{"d_model": 160, "vocab_size": 512, "norm_place": "pre", "positions": "learned", "attn_scale": 0.125, "bias": "all", "warmup_steps": 51, "batch_tokens": 65536, "doc_mask": true, "train_tokens": 214400000}
Each number is 128 + 32 x the weight over its row's rms, rounded and kept within 0 to 255. Layers, rows and columns count from 0. Numbers have three digits each. The size before them is the row's rms in percent of the matrix's.

# down: layer 13 MLP down (transposed), 640x160, rms 0.0551, rows 339-381, columns 0-159
# up: layer 13 MLP up, 640x160, rms 0.0552, rows 340-381, columns 0-159
down339 092:128188175120111140094145150095189155080113173141118098141142179157125159088160161137153078136127132187141103095150125106177141130141089110133116124165135147114083111108134116243075121129140098171102207098115099188123088073095098165098054099171148071128131129160102137158114125135137115135132115144130162085170066060207159130089121157160132129136148114102162154086130038176128087132112145137149177123113085108102164141156132100130176124183118150165125131119108118131132124155087116
up340 099:104096124167142117142118079127163162116098145120122080131141152118190120130139079148128073109184107139193190165129072196144119159151131180091104153134120141177140155119182205083058152141175142103182131152130117101151130142134097156118100080128105178176108147144130139117114124128122145126147088073061144090156096122160166121065141155081082176054104133127098157158134113121106104127158166158127093120107086043094110139110072139144192123164141133125100158122132113114062157171141150
down340 101:136134151130122122125136151140137174124092166173084141154061112102095085143123138024153094213116084060143131138107088078091118141104135158128092087111175104149114110140173113079172192158085097146121108125116171169151101122143135077119055145139143093127176069119123070169084120102117123103095148095096093156190051115146115132157176158090155116075120145101122103080152149117109075139091190132127110138159146116099169139142162096124170170142078147134125122133115144097113093165100115
up341 095:115088216109198176166148128128061114145175153178107153124187106070125088117142093085183076151154099155133162145146119119152137118137147153125075157145150117107146108100133181103101130105139132111134119105156168118149083139138126126120159139100074101101119078136207110120167154170106118091119126096109105062101131158121175179111099140147119126077181099154171127076154078163135138173098120166157163122099124160185160175158038110139112108148179094103117128124121157153179147073161159
down341 103:109147106127130140085116163113135181162076130126084104139092164150159153102082129097086121110119101147107136073085088119120122108151087126138147124123126124131161153127094178198119127137155096084097087164110089155116132093109129116081108112120072167113093172078141154112082074127083156149184097153170145115124071093124106080139186158039088167170078118124128103113193212136112084071090167093125156115093144091179140133103140154144172153097136120085148158121142116109053136161117070
up342 096:114158122119172139132168126126108110157120150134112099166176166135106192121137194141119158101097142117178178093145136122126127145128187165072121170154130148107146155093100088095125125106134105160120182132179120189155145117089209104155154073139126155091127118127169104133114094154110080141130118095139118126123118126125100083171145120176107161038169099147136132029128116148145088149060155168123174120138160104128142067082215140073088119123169181195091111112079131120099126116090130
down342 100:150159091137155119154167120132148086136095122174097137159129129101071152112103154147126169145116130109110119048131102148124110179154174195121160170124109148073183131106071111149133099080119138141171131182136158165131074115088141145112101200100175116100088128151087130075113077136186155109163119168112177133176088100165093154166071067075085129079144159155116160078081129145133112116124190120107172105157112127153148103139205127085108134144167125180113137122133082107149111104099064
up343 095:150136155116103124080151115110171161103109103149080194079123187125202141167139179130095182093147107119178040124077120106113149126126115191082141094153093080148150141092117150106161186164131154132107138129143144113124208107114144144123126152167118115125113093111102121126123142085144132205114155183135151106177148073114184105067127143128122108125144154126128179168138137134128121158102174094159099089151187084140110099116183166143142151133156033142141126097146185112122206113122150
down343 098:163198131139026117189142074196112079194110164124121130164208119165174092154106130103099132162146062158142143175092105140146123130090141142112117162138136071118142131147183199120139111081173133099157132089133114172146104124130147079110130123070072146124078164153080220125144094155130152136116158130086112169146153134120159102171097081143124115140136103164087088127128107198148105108143134145121165136136162152123164107194121133162133099128155155142163141109082098104112096138120137
up344 094:145084158185127120151144171129136118112120145162124086084130143137141132132137156129214129090071120144198140190149181133169124169118096113128170130137122141141154132173069164106114130137108143151102066129133159150107129176158119129119103109154071186140093109120108150140102081165146134147175109139094169114064143109118234160159154136113128106151109132149027170114139095135180085105092118112160124161141209116141157179142105176123139128120152144070089134077106193138082123102122173
down344 090:124155105102104181101175058100131106166130118116071132156132080142191116073109101169061120153125152117071082130170049155110105025180147132131166158111167171100120157087123154194138166124104129147131155137201128182134138147093175138124178142109175137148151145120116157102183116083116117139132103135141082110120158161184108111109103104124134135120151165120140068117105156124143132132176092166112145111131069147124067089124167124142113147156114136133157119177178095115198117174122174
up345 098:123114107114168133153130128103180091093069160085152156106114125104129107102148139137157099117143103108151105094159170075176105164157114111169055134196123174184189093139129147144130108110140124112100154125138120101112117199109080163121106121149118052150129035105104163088114083158200153117111132112111100123119108113104119141064118142140108104101173173097131045143134088151121163189151158142131089128130136096109163079084128141117148099102128088076125161125130124059071090182181168
down345 096:127160110147105138155108075135091166140118070196063133149135151140096111149124124094118167114131142225140118141165062105101173088165120164068139105144143133135098135153098118098104154153077073141116135110155091126126137171153105105174091158165110183133170102146098160135093116136163121142107121094110139178146135128180076138129119156095164097184139174095151152077155125146090100063152111155183062158090104157115112093145146078130139197085190091160143147120118104070150079094079115
up346 100:151145150102175124064136084183168127138157152127107138169104141124125136113098123111103130128133150097199198111107114134145142133161144111211187155153184142131103184155103158102167150187140177129104075123146118137159052053119063139108132143124118177144141136077114127146116111192094133112124156122136177130177182146102166130067125153135174099141114178081131079156152149103100138103144103178132122095087107080155123129117142129128138118170141100219146112115078099186093155174133172
down346 094:137113137166133174094115137185112170092095097132083195100118078148143150140110051178135110124131107105123108106126170115120108137095132139144092107127125176116106078170105177144138212143137138136167164136127157101065140164131120127160125184141107114075108155116195107082113149179141104163115092132128150132077151116164075073167135125090119163168177162137171067182106157190129146146118118079136125119171113174086099120100054123117149126145140121112074102174107080086157121206132082
up347 098:024074124169171149142160143086170106139123143131152130081128139131140137160108134097118091129063121090086060162161143165112153157111163128147125139111134145114093135111078097139193105152109114214128100139077120117134155150115125150144125079108165120098140069126059145093172159156164073132140164136008088161138091117121172146127146146093145115107091119104153123129146148116109127124109076139083160103074201135184124136088075126146118123160106167112139128178130151136083065137145143
down347 094:110127118134140130167112123131074140150132127110105137149112134155044162138181184141168079109184104100101182094124085069097153083069146096150084071167123122074160171110089102104109114146147093116118102150131203090093162157128142147150085111094138136097125101105111113089116181171193157132110115133117128138124174103141112078105154089162100105127146135126158178145083139130147099177142188143043102080116097132167148132120128127128059116147069041162108151101144091090157164111156107
up348 107:131158068158206115131092105175112132171132092118160158124106201090166079116187105132108150094160167121123099183146168131126144126095137126138090179171105064131110202095085161081194138192128177158112181170132071136121142139152174165127130178145145122140157134129113135138163110148173126161133118092162117121114142134159136121128109104152159061115106136069135132193136137190055146131135181171177113068153100159094136096119158152090136151107134162177129137153130155167126092164153126
down348 108:088129118083162122139154081104132119119065148178148142189079120127156092116126136097160166136123100087151046207168131150104132121147140134158097092071148172143149135184129127132120103150112070073143149127189163078098125135137122169136171132127142112143158136121116138071133151136113093180135116160175149072191127146144151117142141159154104076149137119129090096125139128189149156115191155193160145139136155071106115136107108088139125174150169075151164195106114077151118230147092150
up349 110:126075127108163080150144174108092071137135173119156119135091148093163111151094119099109162122093072088141090170115070136126084078166175129118096160192152101106137135171164163146105140148152167159104144140182145129092165127108140080135150090110161192144123118167137104158175086114135134179109122115160104109126151141100138192113056156122084211099171130149102091129087092198172170142089172162159150148167157133157096167120140140129089169109134093174111102108104160094128165196121172
down349 105:166071148144124084129150110076151177145084184087150067132086121142090131138137148140111148166105111160113138139119177129099165145131103135103150132175094123137135124139137112137111127114140088131139120107156152134110131142106051085135173150118108126156096113174119122152178043091139120167129146066220143087068086117151138166134162171157108128088086070165153120094143092137137130156221179189125132138144142134169155167138135049060113083111168170059114136131099101154112159166124108
up350 106:132123119144152092135131182141190163095100074134159128113133125099098151128177110103085140120142094138099105122166164173112075097156191182129129097143175122064161134166178133127145147127144049135181161226083140172123061061111116123165153183084136144127111144135159082147154113111132100108167059142065122147124155064066105118128099113124125145176102116158095145122152146196090094099136166115185143119100113080118102105108117154094148150150112148152110172134112105112080085142142165
down350 100:147150096176097128091123100116008105174112112066084098119162115134103136131200111144076125155134123148116143174099162157074098103145169134125151118102107139142087124129140131163094105115070102081153173072105140120136088174136184155140204129115087069078157147088106134134113157096166180134116117113134117135097129152103114122167082167108091116117146154120082113065114171102129108100155108182074121132071124175122091104101158091082120070156166169088118106116170153095160126080119125
up351 093:109116121145121129168098135182132074132120159147082155073097061132144113123156102055155145110154105177107086140117115103145187191154136148108120157121179113144104123157147110110131131140122137106140188108088129182118159171139118106098107098145144159123160117230111127097111157093190046117084144101139127114091136152102116129148132077117096092057130169158157046120104119155068165199106161126143107152066098079076086160138150100132102083118142124114173107112147179152170143130170137
down351 094:089147136128174112173113174122111095139129114150131112093110128141123084151132056163105110096167148095140108114117103182135167184098112070118057142202104149106074176157124139149118133071129135156175209166147166133157186075121151131174176102110135165123193146218128154091130122171115081093105128096118114111091132121112122110110140105125137162115103134104132115130174135100201142085174086075120172085129098138115108136138145099051125111134110145141137136101175189182127114084087095
up352 102:170153105110124194110082157138067128110124119160086090165157116101147062157093161194126121093188095137103107099102105057140143135096123178130105179102137162090088167151185148132187140068102143167083098143120104145124116107166121113156146115137148111106117089151131143118145174136101131138163183123097096148138141154133206136152135103153110128123179119118143150116193124142053099108173209177138136123084168115132165171169126153146138163129135114189127102088078118109171070135106198
down352 098:107083123082168173157151131079108111152125082180171093114099118159131106161128171133131211132132112156101162073143179130146081133159131156117124166144156125162159110165122128108127122164124104059140180116219158119056108139097148136178065148145144114165148117171143117078183156164096096132142122140097173172160126083078121125137117155074144181126210180133124088126124114172158103172192147082131153144152120083139125114127095112082171159096094138144163107170125162144178157114133151
up353 093:135137118160099132102132145146090106112070124130116110125126132075152110131145056109100101081109120162132098094117138055091190180131145127158151108165059126156177110154128110175149110109131104132060190135145095128133091136104125137095104134111128120135141080134099067101118061075097112093172153094099114082120118107156146062102096180094154127194076162151099093118169142146175173131102155144142074179223122122124067134125155135093153124103122087131159098127143084124116149110171045
down353 092:158111178167094055084100100077105152192155155146164142085118103135137192062125134142161131149156056145135148110111164116096079086133127104130089136111163097071087079114113136084107124080091122121083112169129165127076141127126102163150087159149142132161162120132079116174107167161106157152107105110130078169134139177136128161105126075103112153112191109085081165041140063096108150121135097065130138124124115098179124080143117107072131162108149155116100150131174164079094117161121157
up354 099:153068133140096127122078139101147148140133100117175105120133142127182130143133107107110106057100210126140123126104164192137111142127135100070070102112112152190147103124164182168133142087093089195136136123120160141139157091082186131130119169107116144171136094087147115121099102121099124102140145109097126082131126147115152133125207117179139157117123084083072052100153145130168106131173114152114061139131128136133013144109143075111149096134111092106082180133081123096140159140048094
down354 096:117133119122098142130118145108113152123148145172156149115162119141101137170118111129134130146156123169177135139089183080133086135100138130192140140158148057068036105123082161068150123166147112109128139100126137094063137163149109101116130188128132133130155145106171119092170115157118138173173156163166184121108178093096117126212114122112134125141146034193119218129107106115108124153126124086130101136121202144170127104080084137095110127095085164092084083132085096101144178168170105
up355 095:105069153138085153174110164102092085089132152138134150044111089118098130112134090141141180118154095099127151163085087116102132149203148108151100089121082158133096158138146123101075087072111109175150137142103168124112107142101126147146089173123100156135108140136167122126141112056157142118088161135163098170181059113145167113119080109183141169116137117146110130121109161141140137186149166127175117111194169103064109101126176160156126127157119147146121207150090201121118161068073069
down355 094:139132121067162109101135059146158127149075167128119129085129083165143088078166193128109109175142075181112101075131107221079129162116133149119118057150167127118134111177141127155126149130137124156092141180110098107143141145198186120088160105119128139103121171073110131146096118154136105124146156122170210062152142149158090184103125146156145073118087178077153162109153115107130121110184091102125110134100126182165142091155166118094115108140098093169128147072129075128160100161141098
up356 112:137099107125126147134155168116190164156116175083066096073103100110157088146170161116070109180083157137102171169075151105181188154142197152115139167066183121168112132172090082120130157125120142091097108059090102104109106084165138122113156089170156119112142120094183117098148141136088154074088129104200104186135159089178091151128138128129144116124180182102163087148128173109152127115116119123106134112138140141159141143158079131217108149126110136143124148153138136187162086131134151
down356 106:137108153120128081060086205129081105137127137136142134117132104108109117157123096141119100135169135128103199174138096089103167137119047085107074106178151117179166075193118138106205174106090057108102096108098115082138121130135175134173170170150161149178135173096115065118102127156146137081111146124102150107193123116130088095135109143125109124133082131116076114147098152098108098126148080108047145120140096075123154090140088123163113119139113117163155148191173091117101100154142078
up357 103:134076144152177125126151102111078111056175111072074145111092101102155125138084122104177152169159108094143066130138167081108196137147157115086167111131186103138103099132167116131126134160125128168133148102126166103142104094139162169103147156139199164125142115116100032105119116089129134124181138104157095154116156067068137132063080149115069194087098074137109095133208125107142140196121122098117084147152123108161119140115056150095155098134112109105103120094139101154152139137159121
down357 104:102139112163117104123110134073141140137147109129124144064155126118104099137156052151108129105094169055059135114111126131157111081141111101128120121120087129127100143153053161140156192089085129117087175117126135095129078144115094151121129160068080142139030117044166173114099164095191157112133121161081063100161070116168128180156127092130103157133124094154186149120155109121111138112141115177118194136136105144147128098113087138126105091120106110151114117199154168124139205125094158
up358 097:077104105140101134115128113128174140159102136166123139169148173190078119124140138097065125171136098092129103196061133150140129175109097091140185104139123149156149135141163134179125168065114088158126142145122145169167130146192074021063174121131152124125066158073118108083161143121157089113171166091061076116101124062122141134152098124114151134127142115083127126115094172158090088169183150118147093115127110126165094136126136113148090151091129137178168170157161137112126173109081136
down358 094:127120092194122133126135076142172114134154143085137119122131153140079153085124113126120064142125167172139160123095132108127139172105111120105153112072142119117072131114111142159173094109121148118131118151054108067100059130093150136136103131194107122178103170123080170114172038154116135085119151065125132045085111143145168138148147117141096130122090110179092068176104125129133099050069106131147067148159134146072135137120159112076130098133103138087145080143176109187061110116135155
up359 104:094083094052121092179112146068170134167206105140093148142207070130193164136151138095180142129073162138177098154132101137135182113177168119139129100122126133119167101137125114154142144165114104175099151118066129121116093065115122065120119143118109135153112144134155119038139057174100105100128081101090133100100155067105138137155156139120138154148183095082083104120113168141157078137147161141157135102113169136176074129139111142166162136170123139091084188124117118121089125145113128
down359 099:115115133164167156124127172104117194117110148090157118115072134120125124050145126129192142156163164129076177168145111107098125151140134145112147175108148108126170121104153126178128141161096103153102116138150084134159190157156091174089162146144192126103197150106150164182128168098108135138136170131151165184098121138103121116148132080080106093147133070120170157145117108074156119111093113100130144102081114144056161095034172156228131143128197169101127143137142136153142148147187135
up360 103:066129105131161159121122104103103154172122144140111098168121135144150137127186107104103194143113069113119141136152121067084165144109082125176166137120119081119077126191123063116163144137149188136162134158110085159092152165160115126149078111129080110095120138126157110156063133087115106145153120142129058177099084069146156139134135108166130176135114170142095119128147067059162094143142091199145140085116108125071109210113129126109150086108076079163112042149115138113085122130099097
down360 099:114139156149139158049185150112187093087167113083147062135134165126170131172137176112083185141187094115138173129213145072119177135119162122134116070138078126170146159182097167169107096162127127165080091153185126158125167170129213136140140125075078063134135155138109123181110072141170114125137155159148117119150116136111155160063118183111130153138126141123104091104128150108138086156144129157138119114116152061138150141146095144139177115079118140149144182073128137120143137106145102
up361 109:090110151095157160155144103153136108096086132130109109140149093118184147093149101095167110112174133112240106151145128127199145140072073196106136098069087127184155120144135148149125114164174102109138149094167196121088125039128139109106098160140156093107111124163122142082143147096136136132116148157116157083138071106148104130119121186164140122130121131184107079164100141183076156104155140144107170079118112068192090147120149162123184116118106089167121068112143188128126133155164149
down361 110:104178159085141126141150118146186096104125170134123145136173121072126199129112086108139100101152100103176113129170104151112105142124089129147140089063079148113169150105119133130181158117189067109164162121115121179073151090125103156101134177119143091124096151091104108056137109130072135139160132168107117098091157162110131116178107117165112132104175138179078077059119051176116125130104123110155178126125168120125142134068148165141172143125172057162094116112091158147206183146129139
up362 097:103086139153099106158125163182132150087183150098163106125166123130145088018089088075150094174132130110135117106095110159120132138133163122119122096102139126117133114174059132113142117071124095236092111134089162096130117162160098108103086142101111163146091151117128141165119154133105090149141099131080129115165140096201132080109170116102156148077147127172141108119081139140083130162185179082170071127139157140107115125174165147129147171194153049146174107126127130124172130122141070
down362 095:101141168076131130128158145124142100047102098150082099184126201174102123106067149183141065087149150085163146130107137169088097162111126162125113107138107075153134206091126127165147170094160094144116142104101086144105144093112083198115144116171087121155103118099093110115092120125096089145142149134141060137097138105132101170135112074101116118138106165077128166116132137121142101164116140131044170146115139122117080026159079156184093153091097130144122108130102122178125107121108180
up363 097:189095098156107137141140156120099117106135140097148101158124186121167120162121130147121127060102077195138115162120106142113098108147167074115063088095078132133165142081113085105142130119109143076151081128154124065152115126207134131093065108126117140111136101094151137116149190132167127121140155132157065141130157080093141130132193115075125097096100186107148088079173044138081139129150135085062180118113149154128124145132141174144147086132131083086115079201101164143137122144189101
down363 093:177156093150158085143137125142097145071133128157148088132105117152128121101150181110171119090143127142106134107104080191106070106138121155102148115138107130108152165111083090060110133151154154130187124152136172093098070122124089145176137159075103153053145194069158152093146056121148135100115113112203147101128159141109077100103160122099156136150096176158107103154108117143196159099145096104128088121096144184102101155180102140126148126135081102157121156149210190134150108208143095
up364 091:136098151038144077127113115155125137155132119155175125123169118071169185057115076102153146089193135132130100123108101081163159149150141152138123168175150151128148161182131147171098125075092104116177087140190124135143070151127144126101122152143138140111144148120170113115164104132073195186180121168100110141081118140055075139096074185160162139099106072138133125103175158112137099084111133167138142100131173144111101099106186148097151141098133084186094065113124100134102151156121158
down364 086:132130154159125181165150173158153158118135135149061138099152111133127134130073128164112139122181150127154109115118144077151187089179093054148108132159153199177134147144122147069115146129134118168085071146172162113163127113156158117076117136082142190135127152094188081109109138158162177162128118167108107195140121111106147130119110158140115130198074105112162077082156121168110149128138172126155135159081132058140092065124099160131133190095168134131134144103147187051100148162157158
up365 094:082141127147126150119131089160183059201138129132168143106101092123118104106101213115078150154164056112135055085084106140136177177114162140163097156186182177092112120175143119153122130142068105117092112095105127183127143142131122087095155149143171145140145092118168143084117166125110144108143168124183063145105163142116185084114183124133127149141071138157127100075150185146135095120153100135140155109147104125165146141126152119069150148070111110074196145104078177118137150127105111
down365 085:057104124160116150105172086096101208135176116155088140171112123177162122120115119106147122157131152141159163134132106106106100121102132176076205162127113109094097113141122144145105169185120153111152139153142104097106091132120090135073097164134161169137128127158156189074097113166184161086114132177079112126126132137107095128111133206068083132169162203135130166131151172094083120112115158128100081117146145102167096151093083050159115119146142070122110056135173181119127113145135182
up366 102:117154136149158180098143141178085162127155097125053117154099121119124152096126144091128148099147130103173133163107090180152082148050135145121126161075133108110090145082156177098096105054077181209118079088096087131141112189175133138166117104181113201134100130167112100132172145160089129113132175121092109145101112120103171119149128068142135128107107146082121097100164081129106060114135128099146107176059119125132103162153154104129135095088098118127174156125109137167207145082121109
down366 097:133062137113187109092133153107131094121135137119185112107119083164124123124163149186092148113139159179078106160195172105166128081144119097113115097127087101169156095173017082166088159127099129073158115168211147158070152130139103066077128133125116150151175160137107173099119143083079151180067141121113147139106100117131132164111199128135154142169141137129119084137118105142153095133189132063095163135120115073170109127158134148107096118127137149087100164088131135157127135096091112
up367 105:128156098151078140099100128162070097139089146091140155149148134166159157087115118080075140174150130125128082115114148140172098105047125104161088165101138121183124118187119108138196183119098130146128092124136158120180167091102171075173138079107167156249130118109162120133163112110157151121143118113087176158113190130106195127106123124081126126093126122136091181108139102140103179100120148159147123116099146088164106185133135133122143162070120083117129080124189162155123077157104079
down367 108:092140070179203116091092156090172099127176185180147184098164111157192132089131145166105137150156154156075148080135151114154103105086141103130145126132105167125142142149144111105174097137105137102102129162094168104152165129113161044122073139153126088152138147119122128109146116089106139110149128082167108084099105145111180093106101122153111165152158129139140070058108123149085053142121145116160061080080105183137153144139078101178089160179062090139139132081132128122131142133103181
up368 105:114136154102155107158179094116124159130152113118195137106102103109145106077203148155187164139149127139120169051127131112134125127148155079129104099162137186129092178125148122124131115147159109155099099133101156132093101091084132216130089120165188178109135123075139152116081087109154125150120151171106140096186142100114101124069143173127135145136120128101093122082123183083114103152119137156132118147083169144192100144169114137180140130142199089181136136151125119087231193108078085
down368 104:176085129172128141142131180115118084132158059059114135201162142154160114112183110144118169117143117087153179124145109100106122143098110105149106134116083135112124111138114095117094179166154098132096100130093077128108133130110135142155112143140182163100080124202112168132151091174101065140162110088149151152091134072167139085153126143078137090112174050132101143099119122160134118159128151153044093087125129125184139142078117110202114090120093060056107138085109122127093182138147164
up369 095:121126114093142129170127163125134122188130125116148178191125210120077154153136151151102152171107145143169126120091129067129096146167150144123108137129119083180130158163096170119121120156142134091165149164125114157086111158174144160054114108074076208146085152153192104144127135117094177154110138158184140118115107059153094144105142149137065180144161111151107122117203208082169098104158175100120057146146202163145117125110144167131134104157156108097112132137124134111090107168124090
down369 093:104177174157123160166145107200118111195097124133061124138159101066113135108127122135121134174094118136156147093079077136128121118185123134129062109156129107084101146135146078079139157111115135134129154156140111101091086121128077133083104155112054142143135169150122158179138118123137116062160136148119144084142098160117079180141118163138129191086172179141122139137158125189135095135126111157054157133145065164151164159138178095120081173087122138092201155147077184131064087135133144
up370 099:104109124141190172091119110141144121135125159078161146150153175123104085113115144159136142170114156143121173164117100051079084100156082162147136104161123128109129140178198178103135130165102101133139063155175107132113092140160056124110175053145141114164140147145165110156143149143150110114151134125163118102086128127128221077128135080157103166065145141097130145183174122104157137125164128182135140178131180088099083098138176135210098164190123095119141183082130167151121106134141143
down370 097:124147159159098190171110145085115121123172134138111118159144171159098127131084173081188111147054097158117142056139117159177140174152136115148106107172098182121173145118144150156132128094174127172087044127127077149151153111143131097155111161094150129125133120132081081184110099142173169052146100128159182114145156148176115108118170105092095148098178120114098135127037128120104177119145099137164113109117195104188117152080123160161123117137078119186138121143181122119097068139135131
up371 101:155185180150100093122148118081094017157139099176079123138113185129171150121121121125097150104124114135168174101080046158144084130122094148112064157146111165150087204190133102116105165136108187130124122139091150102063148102085112117121144112110137151165139095147079105120136184144099126102213150148144129126137124122164166150126046150151102137104151130174118149168158145154120147085159127168115092115158098162128107058092150155133097120135145101144116167116104094156155084140140179
down371 099:141115197086110155085122112135162083110126087119110156125123153175105150073133131114171151150143134143142093180093151173127158141133183120079053101140120093116080106077151150097133171112138145086087127088197106168120161191134129111144094204144155099097087120131111128210114076172135140145109128138139115178102165129078127126142125187158178109078156072135101131130101071106165107188115149116132114134137149132117150189068112098185122102121112158058107125179126168176108098169122112
up372 103:156144113134131155180075140091151098094135103148147074075144174117110174153146109071171150147133157155164131109115176199108161102061164103064157111112110104135154137108110097104078088174097164096141096189139183133167183139095142177156124191088119124069174178169125138127081196175085087114059101133083162151120074139162168110168088175120126137105134159148122176157151097090108162166110170124129088158094133134149118132159137181117138093134131114102118104117112143143094149168137129
down372 098:165124136103066154119161157105085156088113095111121140133161069190155155171067086150116158123130162116093105144162146116111150117113132109124108156179125138130145113129189157115130130067069164162156109120167142177170107171146094153130092081146162137142169156142220069126179167120126129158131150104114140183082185194094137133135122112087102112108169109124134110135105115131059124109064142140054092133144152090121154143161098104137125129074113104144072081140136089128068203132163178
up373 093:139109154136167156149123123132130144118111165124080153131103127131113148082166137118200107156119162127127141114161197159083129093082145157125163152072147096099087114167165049053101115171167099131119143155115108112103148234099085151098130154148094128152096120093141130157199191093105100103162138088118087146134184145123167059112137169151161105149098073166117093133177186172139112158100125082122159076128139138108161121101209103119084093134120100130121150111144133124100087105073135
down373 094:180159122108094049125159154149154177092069167147112192132139106130147153119138098182162100109130116166163130117090139150124156133164098145153130132039083136134201118097134109113091145145144138067099186124085060127143124086119060184097138074192108138113098120093117180078161125137143078129125153121134096064146122121089126105153146101209097171120127142146207137136116110122081135055151088180141120141139088113137117161144152172106149131110110130154142132133132086074092140134098111
up374 090:122076129140158155151106107157145106114061119176177102184145136104078195160052086137136150154166148117119125117120125162154168075149150068192148140144173159147171112182148157101143142157180160191101140155158075145124132130132074133127052137188097133149172080140110166122132079149139118126107145103122073110096142184089147095138134060113116144128120114070097127116127096108115141167167170142118096160140102178132099140178101097040146069111096119133184155143112153108150145127137122
down374 095:085115163143159081127108132136159096074039135115085166135104152139079081172076174183145163165075090153101172147074144116135116190103131178175137104177128087097116077160191128076094124103114126102133134117106154128165135143151060110130115111126141096092070149155143099108095081118127152095095173089128075069114149138160114168116108164128187144135157169129123161123091111082106099141154110152101133179146073156088121090113109112133146054096080086123102140103133136163138067145136120
up375 095:117130157040108102143135148143119139133125087131080132102164125178117122143192028155052103123122105165113129152192122109124119103127141121090072126156150066168178162139109155152197137154110169145096193161157145153113162182159124156132089132107120118122108082097134145156183165100162145147116190159110153136168133129109134076154103153125215075099076088109119182196155180162082133111091156119161073094137165129163110155098117139133119144116134159136147151087123135163132113115098137
down375 092:093086105092108126138055125113124172157148135086067191135135136145111140110153169194115137093120127094136083145113154104152090128147141132113122109137130206094072139103210166099118131117099096133157109101105140120129126076143105082158150085165106082102142141150099130043148157099095124171166165145131149126151140075142132101117095110161117158129178118082160070091140172107168139184100105038120170145123078144096133106134140164126073109182156084104113073100117095163102071176128165
up376 090:148178154117116113133151139097148124125149132139120171074162145056098115149094132111141108101145116117160183072086072139125075125161129105125083096144101169099172148168107133161121128192155131143129115051153147139089132087172179104102092138152157106085184092105143151121140113124216140161185132105141131118081127174143100077151137095098104097191148159068120118147163116172154139076143145104099099075146141095097120077152129141129148126162159086121073163177070161148113146116162035
down376 093:121141140147107064172150178113107109092126121108139137109107125042128151209108149114103127138126097065122134124169149130145158128127135173087056075095087132112099167149181111172122090150120120074106100073178140082110113123127104110118108117091158099093106112144120056110164128143145163060172156161132114107102150085128121206118162077154137151139161189086180131092139128156184104138108158131131182092125135103094123119138174101121175158164101135148139083170073072164190167145138153
up377 102:142092139090108132172134099140137154100192075065138181179098128105103086101112087107114149163141205094167035136100105080133130161128116089122157114169148146156128130042138174114104110172170147141111143142134093157098178089125118156142060123123180151135082124136101101132105144136150105113150089121148059130125083119114122131170104152150089146087162085133136162120108138126176163164145138144112203135118139077070110088098122167192153108160111098069066132092150094127116124169134175
down377 102:104184124128092113149137087126117177171169125110152142135160143206191118130095084104149096159161140121131077096118144072101174126169111122184125148136121153110096151143101156166065118118137122125076178133088084185125177139121097184099115156127124127143142107112098087076132133142094147161166135168169137130176057121187078107142119094061104112116150098176150142149151169141149127147092175141106144096166152120165070071117176133159160151143176060135084115148215138134148115158096165
up378 091:097131169139066171129119101144116110137114112141069071119139081163144063122104136074182162159149155113135137147059148171108115155142127118166102161113171116163198134102140175110124139199147125177129199141158155109128116137091066130120153090168158083113096109147116118079167042077180185130107081123132176165083187179067157170120111106123131139102167128127162121150122082102120082154088106141131117117166159173126163134122124161076142118097170120140096095094131118112143093182139111
down378 099:100107169099140119096134152131128085088081116122113144123147039146195130130139125111123135166163163066082179099140189142147100177091109098121096167145149166106131149161104160151143105136135181123115154074186082172182115143079096126096220109077162127126089115104165079138127114177129155103073131103088159140107172106075089117130119103150129166150157142135111098085106076119106106133091098157109148141138103158128083170051205119101167116118075063110120089148148150140133104115146120
up379 100:170111121096167122126182114190118131109100134108120129148180142082078198088081162115128143130178169114134119139135082183102092136114131173095116089105134111079116120195181117099131049103131108096152143119103127175150122159140188053103052122094183164126166122138175104168086158157101157125117157077136181144107125162169122165103095152115133049170145110051100127141116100144118111164133090101112093121108136125128169141165122117150092077197127117109111127184151141119135122171102090
down379 100:108172115123101115138114138149201200141106108091129130092106156100128121087114098111154115084146180132141141176045138112112121136128177093119151152095141115129123090156144116145154107199133118113151135130154079148131123137201129105176115067099122163108171106104117107114100173175084173142086147153100185142145131127184144136188145170143122115116152133045120107093071105116136113135136125153124117204240177093132083114173158062125123162144092152083153145081074143135144097126134161
up380 103:115138093144106110174116170130069173108157166141112101070138157099096119149156159146120121176145147140106138115146201111092120157179097157142165194127137149067112205138136164111126105092114109122125182113094151115115101073135208120106148099105108126131193121113128130091134122104139134108099186171174077113163148083089039095206087107141135110134159143118084162131153157166098101073135116154155146127116159104110172167080100168206079103093134088174157146158100105136151134129109101
down380 106:136138144120096117136109151103144147145165134082129195115129099055113164129047110119082131164136083140105168146144126081146102117080126157169133162110147124107131145062177111089170129074103089111065171220144149130138121121119109100115085137131142161099137122126200129146137081118119121180133153103152175097110056116132132161195113109115114150153170098153087072099113171143132122158118143139083114132127122112168168193120040121173084160069140129166101150120117057150149130191132128
up381 094:074119136121179104151139117123174110210114152135124094110123120104171135119125135122180178173130102139129120126049140121093132186095136144190144102162145149114133096127170190104133175133135064162137045191119126147107167140163127147105105156180098147074113145118103067139108122123165099103140164125118142151137172125152179112160149099073095103092181124171147101152129067142157104113106152089148156088169082177108067166160158161091153100155102153102108111080154108164158165109163199
down381 096:136096131142162138129128083155161091152101124143172112097085132093150077168085148064172115101088106088117137058145132160120149115120157179174146118108185151122107103197182113088166116071113087119140105158097133099144133022095077120114145179167091104101220074175175137137100124139135189131113182150135122140149098171150127139130101106154102179128122127161106155121079155155109102090080109147121175130128153125121087166184106082096130119143135086104171106088132097109113149071113124